config = dict(
    head_dim=64,
    hidden_act='silu',
    norm='layernorm',
    qk_norm=False,
    attn_scale=0.125,
    optimizer='muon_variant',
    decay_fraction=0.858,
)
Each number is 500 + 40 x the weight over its row's rms, rounded and kept within 0 to 999. Layers, rows and columns count from 0. Numbers have three digits each. The size before them is the row's rms in percent of the matrix's.

# q: layer 9 attention query, 448x224, rms 0.0547, rows 389-447, columns 0-111
# k: layer 9 attention key, 448x224, rms 0.0546, rows 389-447, columns 0-111
# v: layer 9 attention value, 448x224, rms 0.0529, rows 384, columns 0-111
# o: layer 9 attention output (transposed), 448x224, rms 0.0994, rows 384, columns 0-111
q389 078:428512510425537449466432478480494448511478547540528539507453420451499519530534516509522525499536503544505553542509424467572437493555537514500598475493527525496560495520476469532486454493460554501523566509556538418492504482498512573444513515530534527514490495518467540491505518553474474505514484550486467448437489478425521518530452531488
k389 082:534510446412464427501494455518481458499470543516494488490477460495566489476466559491469460529443469523488513511505515506481621540478501498503506542567500500535568611516479444555514493516522464560478477489488516498457497502464553550469553551499471490507422523560560514503481531474517507522538443458478475432459491493515431534547467451478
q390 091:520507460539524521474440550505529494492501515455459558504383469467581511536449476472448493469522571485516546559456525481541457440519582518517528412522553468490549444522490577539490519480486525502488526552456522542548562504524530512526510437507566563502481489494556515530452511528535486496501437483478494471439406418528463497514539513459
k390 089:528552449484513546486489477515537507505482497556550483480435542479542496460489484465529480443475532503498533434488482469484549489507469522516551495510385545539534495510486508468500510433486495546518573551433580509473474445391451529411451520493434501433509539497447452458538468488563477451534448508515516487575554473462433493530485538520
q391 091:540459492541440440510507510477454469571545536467441499525488508582428450476466541521509536560508522524527474478484558561497564475448552529491449523536508459468464488474490488484559537443605466533531506508456518461509469569423463480441513482451467536429525486466539475547534510536481507509527445545469538466457426493581551542576482488479
k391 093:433425471479499464521512414546434499555516504549524499493571495460463501489535574523508483506478520557530487533519408518483489537502533538522498514429446484460476517556500604518450479420428481517509477519478520513436465508468464553500522506467476439476491502407536512496528513569453510484476483565525509476542472472476528510470521542509
q392 087:461553457503480479471433444435458492505464540479421556467474479513516518533515522531493519505511551485542545570495523530527453450565552558467533486518562537494518424517522471508498491565541507515495507475502549484583516584510540521560549542540476497530542491481508509486458474527495385463494460447473481422549438491427439457531521475516
k392 084:457435390519477471469520484432504528463499470525528496439543503526495508479512507463499462463492490416480509540554522413499527501525490463539497544507447475467482570535453496531533424525530499533453517518419491603453441504441545486479578514503463525488493502458528501500504470409488558493486513456438524437535520558495454489503472478513
q393 092:504463458535421544501541540508442491460440533484471495511566519508504500526517530550529523480496531456423473555536511485468550507444578534474527510541553497519488530519538436383555445478506462505474437465508449462472458554485495505455461555415523496485407542439432494558518498498583499577493546402452524551482446519525506500483558467484
k393 098:531491478465509493494556505406510511464534483476455510491544517450503582534477546511535537508472550478505460515471541551459396524512449434575577400477464458419489422495490521464481497464548509535492522501506526520481485451455413463521527455543464505492509415538475452469559522484458543549502477488503529476509530497565581500513521494474
q394 085:561416481590473497540517544497531525512517447539448493508446481451486449503538507544572488567513539442463461533513485502512558497539495530504467578435427493526426523469462540523453460451565544496504484477511464479489481441528375487537460518493529504580482536525491477467564533483462411521366555475521468597511544484442503466501470462470
k394 089:462476580511507523535534452444550509543532457487544414446575529482478567500495558474539497430484471478481461460488503560435535506470500476467557535541511513469492495475511522496505448514531485497425514496476528489462540499526558509421520572476455531478468514519479571470460478460524440437507495567519478535477485441581530509490477491442
q395 083:555457465509535522489506540525510502509585457534481510440484520516483504442458531493534510510526472472459463470554564522502542543470514495497489448455499538478512531476532519521469466378472472582528448520520488515470465473562523414502490452438437540497510566504506488453455553509498553523489494523388529454487533471516486525570498491507
k395 099:518539494516555546547496576508549425551439489436500512548491456413546460475452458493460450488507462532539529549497525474460572506506472526530445514476513441472494533449526518447436534463537513432492578468498568391474490549511567463484588442434519461487453509509508573503557543523497509468498517524473460585549495531463530542569438539563
q396 097:586448524504468544519460543533488503531503436444473539529516523503447473469423474515470496524473501491532464447479540452470535512416442498497463538486470587457462509507478550489491427457530529502462517423508535494453496534382494492492473490466461483457504501492514518524460479475523604515488496534477595495540497487508605487481515507502
k396 097:419535499493489502509541417562515572560492571524503485592560522567496484487464482554483430510479489511558490501594507479432472520467512478488504481491499414594491497527545581498520494497465488550517484566589511524470461503547461492418467528508511509429488497437487528476532575433448514471489493505560508431487506555503460550477442450451
q397 093:494447601418446434522511474539530533456510560493592560565519460479452489509529563481483586527496484444524538499448506481489455477563479526506497521522478428486528481498536489471453552504443528471497551563604475468444540497515530501535460491516508436551550419537487509460555501519488533460526473419517428578510481435494500557535504495496
k397 092:484476584518518471527533513469532465490445577500508503570527501445511525473565486532422456506484512564488522519475544531480566435447465572462441513461504530590548502507555577546444560486432479534456555465503566419480525532530526544520551452488458525439518461520501491555497505493586481447503556475487462511476431525438434453545537475518
q398 099:534446565555480508445514551486498470489545482552480490460516544493449485477505480545610495464477414476556490450510589490526508495523518513434452506475486560458499596465485475458432488576463513559518525489538419512510448499479536446416446459483518526424530551470503483474502536556528558570476476496565462496546553505545541508586514520490
k398 090:574476533524440533473532566494548507456521496475463540535457505473500427431502468436505486531525539464472497586473507485461569441531505465520525489502557558451537500511504496442460484451547488506563595433450503559454530418486524450541544534480544501540505477541514479517424529548481516509520592547403457542421485489514481590486509481548
q399 080:487513465540514474508522516565568506468525460467501545488542544590404451468465500442492463426464538512531514485520513462481401559586520447500491471485494568505497461479469484543488502507451480459523526510569520491532490586478511547483527581524538517492482598514479429537497513515484539568475448448513472553494551507431516522594503599471
k399 095:491505498449510569527538438479449502460499461578436432556517450541465488501455456451507487536510513420529480508434541472438504454511549589471460531570559482518510542490550484480531532505512443512547481443488445499581580502528554508539533471496556569474471524475493566564527497512464486524483484471550511534532457476559507470514533536458
q400 107:408553530401497469500526515535494505466394507528499526556448486425461488434475522494498475529489537486538600552508456511519498586518484511560500527541479474541504457454546575501519534521460546448494522511523486500489513502507505491531565456509489510510578444545436553436482477499454525409491546504473534512456474564517479454477516476508
k400 102:479502473430480542553469542498462499511528479466543482486465611498529508474483521550500486545423464537473510505527517472469467523574525549513498493508502470440471538576484420535555494451446555584522479527500485513468459552538514549521519548468480501528553539444506492519517525550534478488429477531474473507500514471415459546516414417445
q401 111:535523506584454430543418444448543464496485492559558542485465489463500511475447385533533495490545524467548530491492533507557541458462543476435527444495482526524498562490430534524466540536563516493525516527493481583546503512509479494476552500465556564513561452507500482519461504509489520417493513515499471366464472497484492516536505489525
k401 105:558440515474517502464572502499555496553535468498507476454509529511440482515437482486528515508449541415513497500513458550487515518464513543470493534517511513482502535482478529507437428454501606561513404550408507561468493515514513566511514512445492462532478527470579530435485517534509531513519495507529487501519533451461509518479510502532
q402 090:493493578534490516494585544523447476549541424456477478509525510553445527439432457478438516565494455461480435488500503443447526577530456460578463479519535547527521548550554556537537509515504512506509509437499426500575469565480472601544470475459525576499505499463499526558456540517563464578430481483487492531543522514462566513464491556503
k402 118:463475474526477490539464435493445555516471476529495545524528515519505488378460490461498481486527444472495503461435530474554509576541446460448471470529563493481530468504514506532488520526460476515513457525522472468520533568507489542532483494523576496461514458502536540509432539431524489470515448509485548493524512506484462480546467522509
q403 108:456552503463479490458516485445517562534506542501516522609514496574549515474538490435504499551540476459544563467531465486469454481519521468471514453537519469481517480469484584576610546489470605460450477470539581470464554495545492531456513486471478465444532472440479527526496479442452542482529498457464487527481562441481489533482492550557
k403 092:497474489502499508525514493579521531436469494505512566604440487504560512415465508496493456522522545514553532475476549493527533499501515501472439541459516413485550540564582403477480514479519484463482503437460507468488517540522473521522516515510569401475466450450530504499565531436494447427444582442459491529508430515533460525544489498563
q404 102:553472467530527461523429485369507457496583498534557491514487534471449466507512456528545467520485504466502483483551430529537480436463508491473515481516494570541530459518430526470504478452549455564574510484480500515552486484456436513547496478478492530553482526452525453509399459519535503514465518503499492525505634512482514535526555592501
k404 105:492474403543579528551552509432475449475506461470530437494511548427489446452471494551568455494433563540520496463439455482493556525487557483458493480508526520540520561597535474496443528511482514523603448553541517533503555454541430545484571534488516462557524570494513411472518550491552566510558469456545494548493472403526498516495529504505
q405 106:520493448560403528535580482455524510519514507470501466425446520517414471484432487542506466526449541524480453501506490475481507525528497500484480497540509523539498585399440473471421413563440475593504442488484594505529484520472515444430482467481427442488471534509494519466576492406472526535507484502501479444539511532533444545506482513497
k405 108:435505524508522518572441485498501519539447539472555527608469485521552511604495465439501518527540458460546471524475545544465491399414455468461427488454470442477550488499499467524577561486464558435516462540533419548471524441566506526574491503493492541489551413445479530558573494503504491441521489566481525571527456537544505483499473520454
q406 108:525501510490536582494511514509540504472509474507477448495557370544506478538500526533437481544488483440530489502462562502423473536398461454457438396562478517564530463424487517469486519576535520448426530509483432469469475526498455486557533526534546517515460464480534507532499489553552498496529494570463501464463366474444467495511520541474
k406 111:492555442476518481591525506508482505446524470546461557440529499500506426470505578452558440465481498494440512466512502523598526512541545556517433513532514518519510514482495516504539489462558503507422414448500531570506524541432551512410448466481511535504501454563565436513493502516442542560514433511482482496490427438464512537504502536505
q407 113:529518488472513538567458475544529491555501510492438492492512486482495498476509439505501536483512498514548526524527507494484443456564502476513453488515533465531539442435399433428549503601482526489470505467439536477550537507526497619460571542520475479552547474519504546589526480472592535514496442574579425532514515466495464435541510490515
k407 104:437543466539530520486499497537503532452475561483439479540513522530579490585411536541510492469463458492551487515471539527556501471574468548479517504542564466511463496524499501507543428514513507474462494533478454485432496538479569565463574560564532500567448493441520459555363531555457456452458587496576507527521475494533429476511500495536
q408 113:510477562502468564461519550483536551566489503514474499486498493554506515539503543516468475527525518571520594511479525493533588532477517481483513446467496483484541529485485408569543433437485524456479489489497506509518523514487486532521525492475510519449429404545460465518514468506588441510543468481443579530448591523483542514519510507464
k408 112:438505486536516431504467540494504544557537541501552481462449423501487450437492417541501449480510510513525476547488481516580485475416528538530514507566480514527407499499617521495491552484475492562533507466482484522466512521526486496494479417401520478510568472536469515431486538487503532543524491472555430488530497508452504534502524488564
q409 108:489521493479530596526507527513542486475474457566556483552514467525554521444508485490491530478441549522554509546422538462530561493504529542497454483497454515573477495509440517530571526504530541476513485553540508504563470571510541620534546519573556449462485435513458516505530580458485528566560486442433458530493469447549502495538592439544
k409 112:491485508417509543485457517533548500541500565524519497492441592449529495424437495470534521492438513512575524476582520564543547506545489557436541453460528528487536488429516543483502464472524479564475535516450478458425485481485510511507533506525429448500480495495459422496466565518494468580467582444540442484437517471444494494535511539426
q410 107:459536552487602609466522527468490579480454495464488497506543486509479519469559551501475517542483513473484521534493451551439505540554418530554469486432480502490467471515489492473430551562532572493501478494506589393572500520431456520491507444515525505515486563480525471467470498475438448548487485549591549529501523482526470505571433561516
k410 109:491567505524450449470553469492511478466547521522536464511522514452484514530467612465549499566506501497588516484550507519533501510443455510489573419484512466421511501568464460522545509462604515554475470515487426478498442546617515489570465548532494542526461533573478546511473518527484508515446460498426551485439522509541534543537421488506
q411 099:527564420543462515419484537493509525482514526520482524486606501543508481503490565404540527513544486394567483455505462588450476524481503547414444557439508523476505475489503452561468462436477422442463520526510460477475535456523508548471526558470454442538552455496520530472456512513511504493525520418505433499549462511457476570525446523443
k411 100:503496546504527488530508521453499446441485501535474447528504505493497517557536496527447503453520527497459514611524513541551527454546465545520427403442521455493433514427508507486497594525481547466496469556493566481537569457520481466449496476523539452471459440565560403555569432534516495452477511567498535501550466439545525478543480522436
q412 099:514489489515513475523541490542491584482449378490534495434471479454467551494465482521477466532473508485580479506503477396521548544473502526486506482478525435450524468502504537564543460497528514532538386444482512451487477513516478467557517472550556510509447585544543420473487507470521521431436467563466449510535552431548541530506456521462
k412 104:503528464571512493492477600534571485516496431505514501510533498434470518518474517478467438545538459503520494505472511511441501500417462549487440538504491509491545536441556545569542413505530490479516545495587455456567524510485542502503502435444516445488519465501535523490471531460445503571485482488526502468535516502457453511528448448551
q413 105:460542459478484520578453473518494548511520521481510535501509392470539533524426522556488515501418472482584517487479517517563461444495494497481480522528511508537434493451569568505490477468529413520608472520527468431442528474473564474523475496532544520560506452531518541567501481545503548535488505421421505480462468530479539468537486541473
k413 107:545502415502571451496520451490471556528478508522471533464515514476458511513537564563482506504524512553527504517485531459491489497470502479495407464531490553418586505518510559520505501462533518441480485533499566473486489511496541405514530471539555471484477517480498463472492473552505514566535513549502422497526550455540464549557439510580
q414 104:454493527530502457472495519440507419447541435492514438494482419484467504528545555516564465510561504516445490408529441472495460513465541487466494451478462473514541440467465478440558530501447433533519511434485514472471544528522490442524502486541498572484566553516433550554533478484471528533452478505527450505458533480505556495518511559442
k414 103:476434521545563547458491525479474502510471502485488465500447511415484470485495477529475495512435532453515491473406594516443559552443522519493472556571529447502565534533481509552528502489510497496520437551506441522546529468503528504517466446538491505456443531493489513506509533497560533507518499572514520561442472485463382497426509579459
q415 109:519479556500555504528492440506547593511441517529480519505505508503488489510545430497482538486581505483466440548575457456540490490515479549474499428520558427493561554486485515457492509484528521424478459504566495490477461502572576516562500398557478482500485498564510535471548427507434505540549494503520534510462485439515545553448432507501
k415 111:482509521530440437612436474522506477537525525512561535420457479430538548502536470498529482461436528478514558537490450454504477516448426440572521536514540513513478503549496428486529380520523528482441513505457498492564497509479435556446439547477473509527535481514552459517524481527482507524500474423490465515536517466566442425472502466515
q416 106:417505392526420507554456498513483535487543504511551509515562459557483466489479492559514520508466502459496590486502467467482506511468478402478530485530546508466516485542491510438500560464438458544551505559569438439463426475460554481536482577460482494525476497457474483515494491479497499521494503478442535557402480503490529500496483509479
k416 106:458490493500562502455527473461420538433524479560477524494472505448420456447484510528474541471553455446468474483507533537589500491524489417515472471517547548504501562492571485517550478405416449537543474532543542582526529483548504484541537447587491407573459507433551525473468487500438446530512481523484509483530529475516542525532525518539
q417 112:456480501509466496511509559585564489587462474488486553531493459482540510479479533524394513461391518511501538480574517491423545528520523481489469502489570486465408493477480423495583496467512460510517515475537576483558520518493445507516461514481542478439443522534436485495439474400557594463575550541531486556489385494563497552516500496466
k417 107:427472499544521480465425480561510477494498463497417482527470497519461574563467541532493513510507578527519579509435542486543497529506512478505513410510525501547486513490476511548494516426505555517462571458469471484478545479448470550493486501447533466490512510518493513449454500480480486547503508479452516508584507519558542470462446508443
q418 105:454519435531490447420511485538456509524520503523493527472525510520534484511521446623484410541476423542530519560542507515581480458533492447536450424537529452519484491536489480565558478572564572552440505523522537475515426534460506538509458527553527492495525552487464553439448462537542591539470530537528478472515469480459511478531449484475
k418 102:449489473464499491511491515489482517537449386535446475486460496476532519470543488551492507605465549495578584411488539570520510445498476498516489546508503583507590519514464452473487488433565476474447464520525515519512475587506449427504534544507521515496527582450472493531489532455498509544490476498473568450545447507590473443479490439534
q419 104:459423493463500476519494491519489578455498544549493519500474474463518446557465589446523453547506494542455519474505586536450531544492523497475534589564482503492535460488490609504451478440493496569505505492470510480480547580516508492473538454490518534433456506513483490515514542474460557478474518551518458569451471558466429533463445468509
k419 105:516555506479510523450505501526457472509494504568454516550507431450537411554467565507546416544458510527482499510545450429478523483484499526532466512513497464410594415446494495522435512517509539576464516556483442567517495496455434488429517485492462531468471572442483455479507531489510496492476468480468532541540548379491467498522533557513
q420 106:568521450442486487509533525512444460526503451498554552506510471558522469433521411499546561484571588458518438495515508576498565496463477533512502477605522575562527551566537505486489578513474463504502489518549481475430478550533471458593608496494460496515506466529449470463464548492501490519496509568449537415435402537466515515479507518453
k420 104:553474528501482480506541532546464504534468513502541492502496492473591448486475541500474467522509505564527551497499477466512473509497512491588517460521509430552433588520493497515584466526478528553459440588509548524481493485471489532530519521483488454517524505545445489439464482534508418535466586494501470526506495515499521472518438484471
q421 112:530501513545459464537526488537508474437488489559437527543496559467473496518467499543546534474477526490496512529505566491496456543510547577487536503494525501518523500528543476544473535434529505479490492499474497466449430448440452533491465420469462553485535544586514500462525540449468470533483509443551495450406500478487528476462550546494
k421 109:520511458539505521419575482502438502472477489509488497470545498514428508480574414478524425495506547531449539494527437496533511464448475505564500447446529483554622468406539544482541483539514517509479532497467449445499553523517484438539448543464487509438511465501441555526510485471537494541465522576504488464537511519450551433514498562487
q422 109:471480486476507490511556440500420563445532544488417519509458477488525540530488508526529545533586553499485501501453500534528499594503502505423458478469504515550451513460373521487483546523599554469452519446482504496553496455531471535455471549550547506548560537496457504516516514518551422590545465434480493509461530489579447562551496498481
k422 109:491496498442501439517495507470498530528432447428528502469511538515461491485469434547465474468438491577472512446457506477571532449535485458501542569514522508466492436494426416574523467497561410481475523514449491552448489388485448431516471509501526492557481468488549492525547495491528531468481486506525474506484415478529508554500434553461
q423 112:486496502545456585430567561521476501465544545523423447480508531461509520465490462459521483536566527484513533548526429469510510451536473401576488493535516527498508382477455495477490481535531495475506446467508533501465514465477532481514505504432448494505522540586529570541554566448497513542478439481481469530466517530456471500472506531521
k423 111:482458489524564513513535438507483452483516453442505493506515572449500488530518490482502489517486509486514481520524580563507463503610493490567467451508475478518466401609559528473572551451511426453528490538576522531463428491473499512507528518517467556478491469487487480532438468489451513473484500477516528507497536473445562481473476535511
q424 107:514476492550503474503453488476494505477550512512539558527477557500490492537493491489546500540480504464535509439479442576449537514497395543516497477513523448585570501525467544451532517440511548461583504500453452494527522486535513497482465503533434435507541465563583517492540509430514487485426441475474529500478445600470540466496603546460
k424 111:538437496549448515540537439488494561537482513552450549539505526499518495494466534499544530474452428499460476520503510470539502509470488469533543510469522514544442434512575502504494489550442519437480474445497548511499509450481513511534490453514573514584503483488499527452430528513485556464517471544494547597381447476560578545481488426495
q425 104:520452486489497496515420444512511502464494465479506502568516561494556501524560497576393505553512536542550537523531515491524504471536508522537544524527491499466486387525539560486451497445497524473503532425512499494461566525457480562529527486559540505472446474467494508486517473507550538572565489487504355515564494508457508545535549574511
k425 106:543510518458522523418550545492500469502489535497483526465526492545466477564506526507535487504477546485483551535489486508509453542455545525512489498487486503501520529487460518557501459443590543501548514487559564518478528546490507549502538547463494528470453449488479421434517512442516581470553550421463597509502487497432463477454513505495
q426 105:511447509452505533495436522479417508496426504520492472553436504489389563500456489530442496533476500524509551523534528485516539486486516563527542482446490491481513483426460466533567548513570479532523518493449505449539441447532460528460519515435479482497418526525570425498541485442563438505451513512507521476501495510481530587512500519473
k426 104:486552477465575527509463485517483428449591527483486523504507517542410483489501490524490501571492427480491535525556512464510521483402514489545453456537464456480512468529532457457457475489420530487524571454422510519478429445512548530481495512492420431478563507477521499510428516482464554528507535429525500460490452515552541530492465425543
q427 113:465460539544495449511502556527546547439517509529526490543520486526526467461501455483456530503484482539497549499463542482503443490494529573463587542498431423541545536474499435507492514529482483419492524490499461475547512622449528500502569500443528473546457441516491504495480486459509434468501585464507502531517530453464471457506514480444
k427 108:472479483502543435473435514483484476482518527562449456364461458520518475553605543539533460499516493482510562481511465485478442521530529535479442482443440492521548562458472521503546478461572549483497491509479440511473483459493563531505523518547530448505484441520502520506451544414495448596496571574541475503536557486513515518460509512370
q428 109:562487484469453511466540520458522556470495453456470562540542491484460458475517465500589513485507470447493497495480460511416510470518504479498451523456582466465495494525532506474512519476540506510518496479515477652473492498459454531416555465565477489493462542463544433517542470506514565532405547483559501538477569498436532460464553430566
k428 109:483519442481490501495567470537484528466524463547491503539537519529493570566441482484517513457525522456461434491475548516500474440498521526529509550505560474497466565463531529466577561482447503554489492431452512526461465509455527465448593456530488498558493557413454518564460486485493467487507455506476462463537470523433529468479569404509
q429 108:557490508492516471544485492474496525493491476439525498464545450537500522468461522558514480505502460477509526587449571530511541530438492514488502392390503571559499479469538535432497458529492519502531485502519513497479473466589535489534478623466518426494543475449427534440482575478487478526515492470433547499572433503535476515423478479500
k429 106:471458475546510488503553482491489421553577534520484479542532465483478419522517448426521478545559445509513452466493519485556538497574497489533515536503458456463460457425516501416537526521565492549485517527564556487409537477511513520465554508574490518464418524510451520490458523529469474498559458497570463486511504509494427479531424455626
q430 104:502546489465534437481525512540520558490571465512522478529474422538444583573529491487535475469496393479599500446557485509558488438509486469491521569462433491492501495477494497486470521551432489458506511525456472446513442467411472514537536514540502516568604477481490477451455525491533452520536514489527510500481455543462536511492502548505
k430 098:584477556538469495452432542438540500530495556492535467477544448571456511457483538502413515481463530552516470476475536463509576448520551466439500519533479568533503570545488544554516446573508420457509466478464528560460547474551497421576454476569457502505583473574473522531535448506455478520531450530431513465490519507483504590461453464498
q431 100:450521460475527465450476538477493444450529504479539482495542500480465509483522500505501462509477490481484524455538464422594579504505572613505505418503489528510554517504534504461547485456494477531561460649505528502549514437529532484507553522539561448523418478495589562443557472517449449524563511518540381435470441552453501546551521536556
k431 094:447492530509517531488501578520516468513579557487423505547529531444538469457435493506510509548493456505547535493479512491542549549464487529490490486505516485492589488529477522494503516497468510463574511437534567501517443497478518500474501487492557487437537588509487478482506443520429524583516540517524517455546548475544562529524549530515
q432 104:479506486463518499538541584499586469455476525456534516561518594484556521557444540505545454494517496500475448485414458444430546515505508483563457482436476541470544449556540505514500522566526436548586520471497505540463519421471440454504504461523530534459509572520465445534477476493480436390537483562453474515491525455520435469481531471533
k432 100:511422512523562492546565504537501500522461488530580501540571455515507584474517554478547536493565463503548471489432504508441487549507504476482487459493494448537466460515412504469499483451495532517462467539453513388453506481518499456409472512538426474455497475467498452493579490556449491495505478589476481586517485413447577537514467470457
q433 108:499533516530382510522539478475543535545512498508484427475507469549437539462482498528420547524489516456577466475543486516457520481485576464547569469541546529463482401528555440542533509500534526554548446417439497534474533434523554453538457495519462448553491480460536527514490521489509462432513467528581416491493442454489503518607431496512
k433 112:474534568564491543482570489501473518482462526437508423525570513559501481453468492491541512459493586521525492457505516549455453497521544486520461468495601431461507525462496469538473490415512454576468491517593485502507487507452464472461548500516483518546471499443514487454533478507469465516478546488429529532537461550489481525507545578522
q434 100:487499574511458498445464500472458512531459502543523473485498576375481543569439478495493505481532510560411578509487443584519547490521540521490444438450480464529525419536490496514479494450491519504531462533571522487496514542481536518433555494498490483424536511547493470523456499504526492543553492497488548489462459472496474511574446492510
k434 100:408416478619513498492589562505485547535549489494588519493459537483403484550538532597591555452451485463489478569527482513597508502534518468447496443580469464509504490578472463482472499436520525558483477476546500555517551489488529487451482452488488493525491436518408496516463497462405510427460466478506517419506503464543495456477518480489
q435 109:520523481532518466532451548490504420475465496616489453481468502539489425574488526589523454505581497545507503512517538475438543468441411447525530507488485470504457488516474561525465464500508475554576492532532453496537481493461503566484477542546529424458543591584469423522486499486533428475474465535490497485500484545455518558513548510492
k435 101:530482490571480519547494520486544505454531553530429479548556524475492530476534488514510402566527540459395484531518527433564465442492498465517458484525480505530473535512512469475500552504429494560423428497510457492518494528501431523488503514499471490516490567534462537481462580519476574477530493500519574483438492456498539469428526498496
q436 105:561415508541490461556546451500539512527505538534553543531528490548486527475460507521507559491539454484450577475490539536526426519539422500460464572521505477485557496537518477461485511473481549417459555493489521400465475481461501477557567460528579479436447446449474518448409516567563499450542499522484448473464504523487519535478574440467
k436 103:537549467428549462440513480510520460483436537466553470526513493546540436549489541519477490481470483450494564506511501498544553494567510471498463539486390523503537528497558414540470444526478451477500493449470455517493552504492456544456581501543555520474486477575532418465506459591504510558505450479474524526542525458437454451468501495480
q437 105:512522486434522501503573427566498526524550406537430512492481472464519550509482493558429554499500395472458503521479565442473560539553485471482527479399477573449463534503498500519514514534547506478493531470418498434521558488540524458508497476551541568449481482488473525543500431501459498490489445440505522476530503529422479489515504513411
k437 104:540543449530571395545488501428550471510517506397440513505535456509543539394533450517502521515496474463539433459480495505504439487445544558519492514496504475512538483462493511458491485515513546519517504494574489503470447481435523579450545554502489459509565452518472510478540473488464498525475482501460505400525547543464462463560521470515
q438 108:475512503522465428512514443478537523488524438472501509526489489514521504413444462487531421465490488515500449414457538503458535536401426473546528507495445567455444514430427491438446587507569493504487488468516531546457483384554512493448534523507580466497492521501550487535464480479527535437484520574547488514483507530487513555526513521526
k438 105:524457463467537466550552569526447512459543490519501486508537465557507565509444464484518510491543460475466535446501490470490482516480476510530456478467528483513487454453449558499505513501489536491499442563474461538489555440486484565458510504466535462507458452463488487413577444514477517528553478520477573496448536516425405514446512537520
q439 098:449507458533396534508542509501450576520449524502523484522490499434480434475483526486464504472531488508477540539603448484468504493529507421558536459527560492485519442488536518534487515525447504532531528518546506470532534491490546503505466533403493584536480508516554586451503481510479462463520511449502473506463510551546488473480467431507
k439 095:545476524554560512469415483499459467439535451511514583519505413532409572507458511496442464515458474452466475536522604554503508481452459533479493455528517509442506435524543489509457467476515543498461556569544521491487521530473503557550479530506546434479537488503538510473526492473454490430498450524539482523496544513521508565520478511430
q440 104:512524448443554470485529545526486463475567487524482481453478532461489499551472544554601473544492470431416519542549535487511473462459483527517438508478515470516457536480509487444504514519448492537481472516434549478503496539463506535509442397534515458521468460479550559515487439462474523510516499541462508500467545550483402488518419567522
k440 102:487488517458488414518471511470540478548546520514444505469477455518576465440528546569506549498427478530501460526379491520468520483511526510539468471452538425505547533428461472516420506516587511449517485498479481528546487459571495471451494464533418498502524426517467411436510487565551509543503471401429499497552516490513473504523456545509
q441 107:504564520532492458468554509423429468493523517530432510521511539478478482490456503520490492520478572458501617502539542574542530501463475532504480498504544534550574531457503549451496486474435519508501517569489474559439428500536546490511570479515430450492547485539455530576508498493469460493530480473549518511423479447470541457490565518549
k441 108:439442502500468473496537473474451498466429486497503464512496526515540421510445501525531496520528478426529514501444602498577520471486558576438490456489462557526549440470489519448503473509497447483490454522552493573510507455450531528536449525475437491497464544507451369533527497519554544515459519510545517632535515527489512489528486490514
q442 105:475539530505514444442467417519530516527456499506425512547483513467538488575532512490560483434470467495488588506416506537423480517456519505506532512491486415482420510498451490495539488540493536492537451565571492503502552553521466401498474505500489481551418493504534494460576554492520471531438430470464537506551481463587496450476546481543
k442 109:465506519441525518503507521555500545481559502541447504533495483470491532524444514538478547508516507479557487541448536484505435493513446517531476512484551585511435534530457456519541534551433513500513475552472500423502526497470574578513510516419446412506464470488511611509472521445521580553462480498441482505373490498591524551538489517469
q443 101:510458493444469519435540511571511506587453538515575467408584508495516496551480495598493520527458524504532494508574446478489508525497501476535465513502459529465477496484512503560448477564466576515561489487512439457505452436575422430482512577519517466487558465453520490420528504492527561523560487464488533465454507481489516479490481499516
k443 103:591432512483544534464569472489541534457491508459511406461419487535480561450530433519538543512426506551509530451511559515540495473481566448506506534496480530489490499509550434518525480523454531502487519523434589434582525520502525565474551507481477544513524530499514465553506489485514406500494534460444465499516511507528472507523476452481
q444 105:447556507566491526487472534541547547463473477542516551535527514640468511478501534486484485473519528542499438509505399477556540548505460462536479487457448521532541545469477440496525481473486464468467429539485448592491370513543503455554463466510476507525513543483523475508514547532538449486543503451487554516475502539445492474504514486540
k444 106:496545557531457539460588480490517483477481489491515478472428516531508551553482515454537421507517468467504461488485529466558433485523495539439491438506482479520454452523505514513455492550598438558431466466533474469554490557457501431579498417437521508489561513519544505439472428529531443495521464472505446441538441478453531509522500529499
q445 109:487445520492562489502500534485524499501472562548532527483426556528455474485467515474488512490404447454489456542500514508421515510480514435456486473431520530469509483510525515566506442464456477544545485478526505555536578467517531582487521506585464480483457404401501465528587524536551542479470490495514441523477478453497608456466566580430
k445 110:428473621414476551492470522508460494480465602542486524511508527424487518530525525516474446453518515511483568504506474511441445542578467509417422518532503469504532509451447443547532596431396517510461525436477538462486502531440428468499541512506459557486493468485490503505458469497447496513543528538514546535454535491470422507522497468530
q446 112:467501573504553508528444502406487491505509575558540518546491535431467581486552529500488516503469502484403538584415450493509494472474475461449420546575524564510498497570515536527562504497510504518485458513468550480568584502526442531472436520518468445519546470540493407483521489470496486525500516482541440551410461547476489534564539475446
k446 103:520525546483499451472534538473504523496517434537421522555456520475467448521472458470480573458512510507496496489550469473525513561476559501535499482550498527452495469487502549573491505464509517545542550524435477503565515538478532491525493519498476513472519523520515501469571576516432466490452525486501551491462475458550554458493538517487
q447 101:421556526485544449525498542521497462493571518465479550493500465515629526525483553504457466541538492522518495517463516440513559551583533490498505457547486497501465570526488541480508456506508562488499544488449559434463527442512572454429557500486518539536495513513529450426451460499552507523485476493507491594489484434509455492504494484540
k447 099:474516506519425510434499541473490540487479471512485427511522450482508484492411446484539582542493606540597467450494485470521572462511470482492469573465420462480458425519559522580519489478530473469434510474470526437434499542464532521582479451520515498492487522544505529462533533477484492491496542472486543464500523413502527490491480523482
v384 103:481571481425506528491451502532537448569458542496523495488446542541545463509438464520512479525448527450577518542497539482533467550504611552500552488463521407461475521483566468493497457514522480497521456502526504480453540494487507518488558461566564499520530423576573429522461514538531543469445487501487566521555503499527479488432541446451
o384 102:456506470538531510525380489491499579490483452498543552506517440530489547490470498455496483466514551426537534452494520531495487556576484527463592575494536470472484447471433569492479503450530519492571474565589513447547466497497532442508478491493516421450547551580525526429444508457459521470503571490462491480546459542544463534504475536430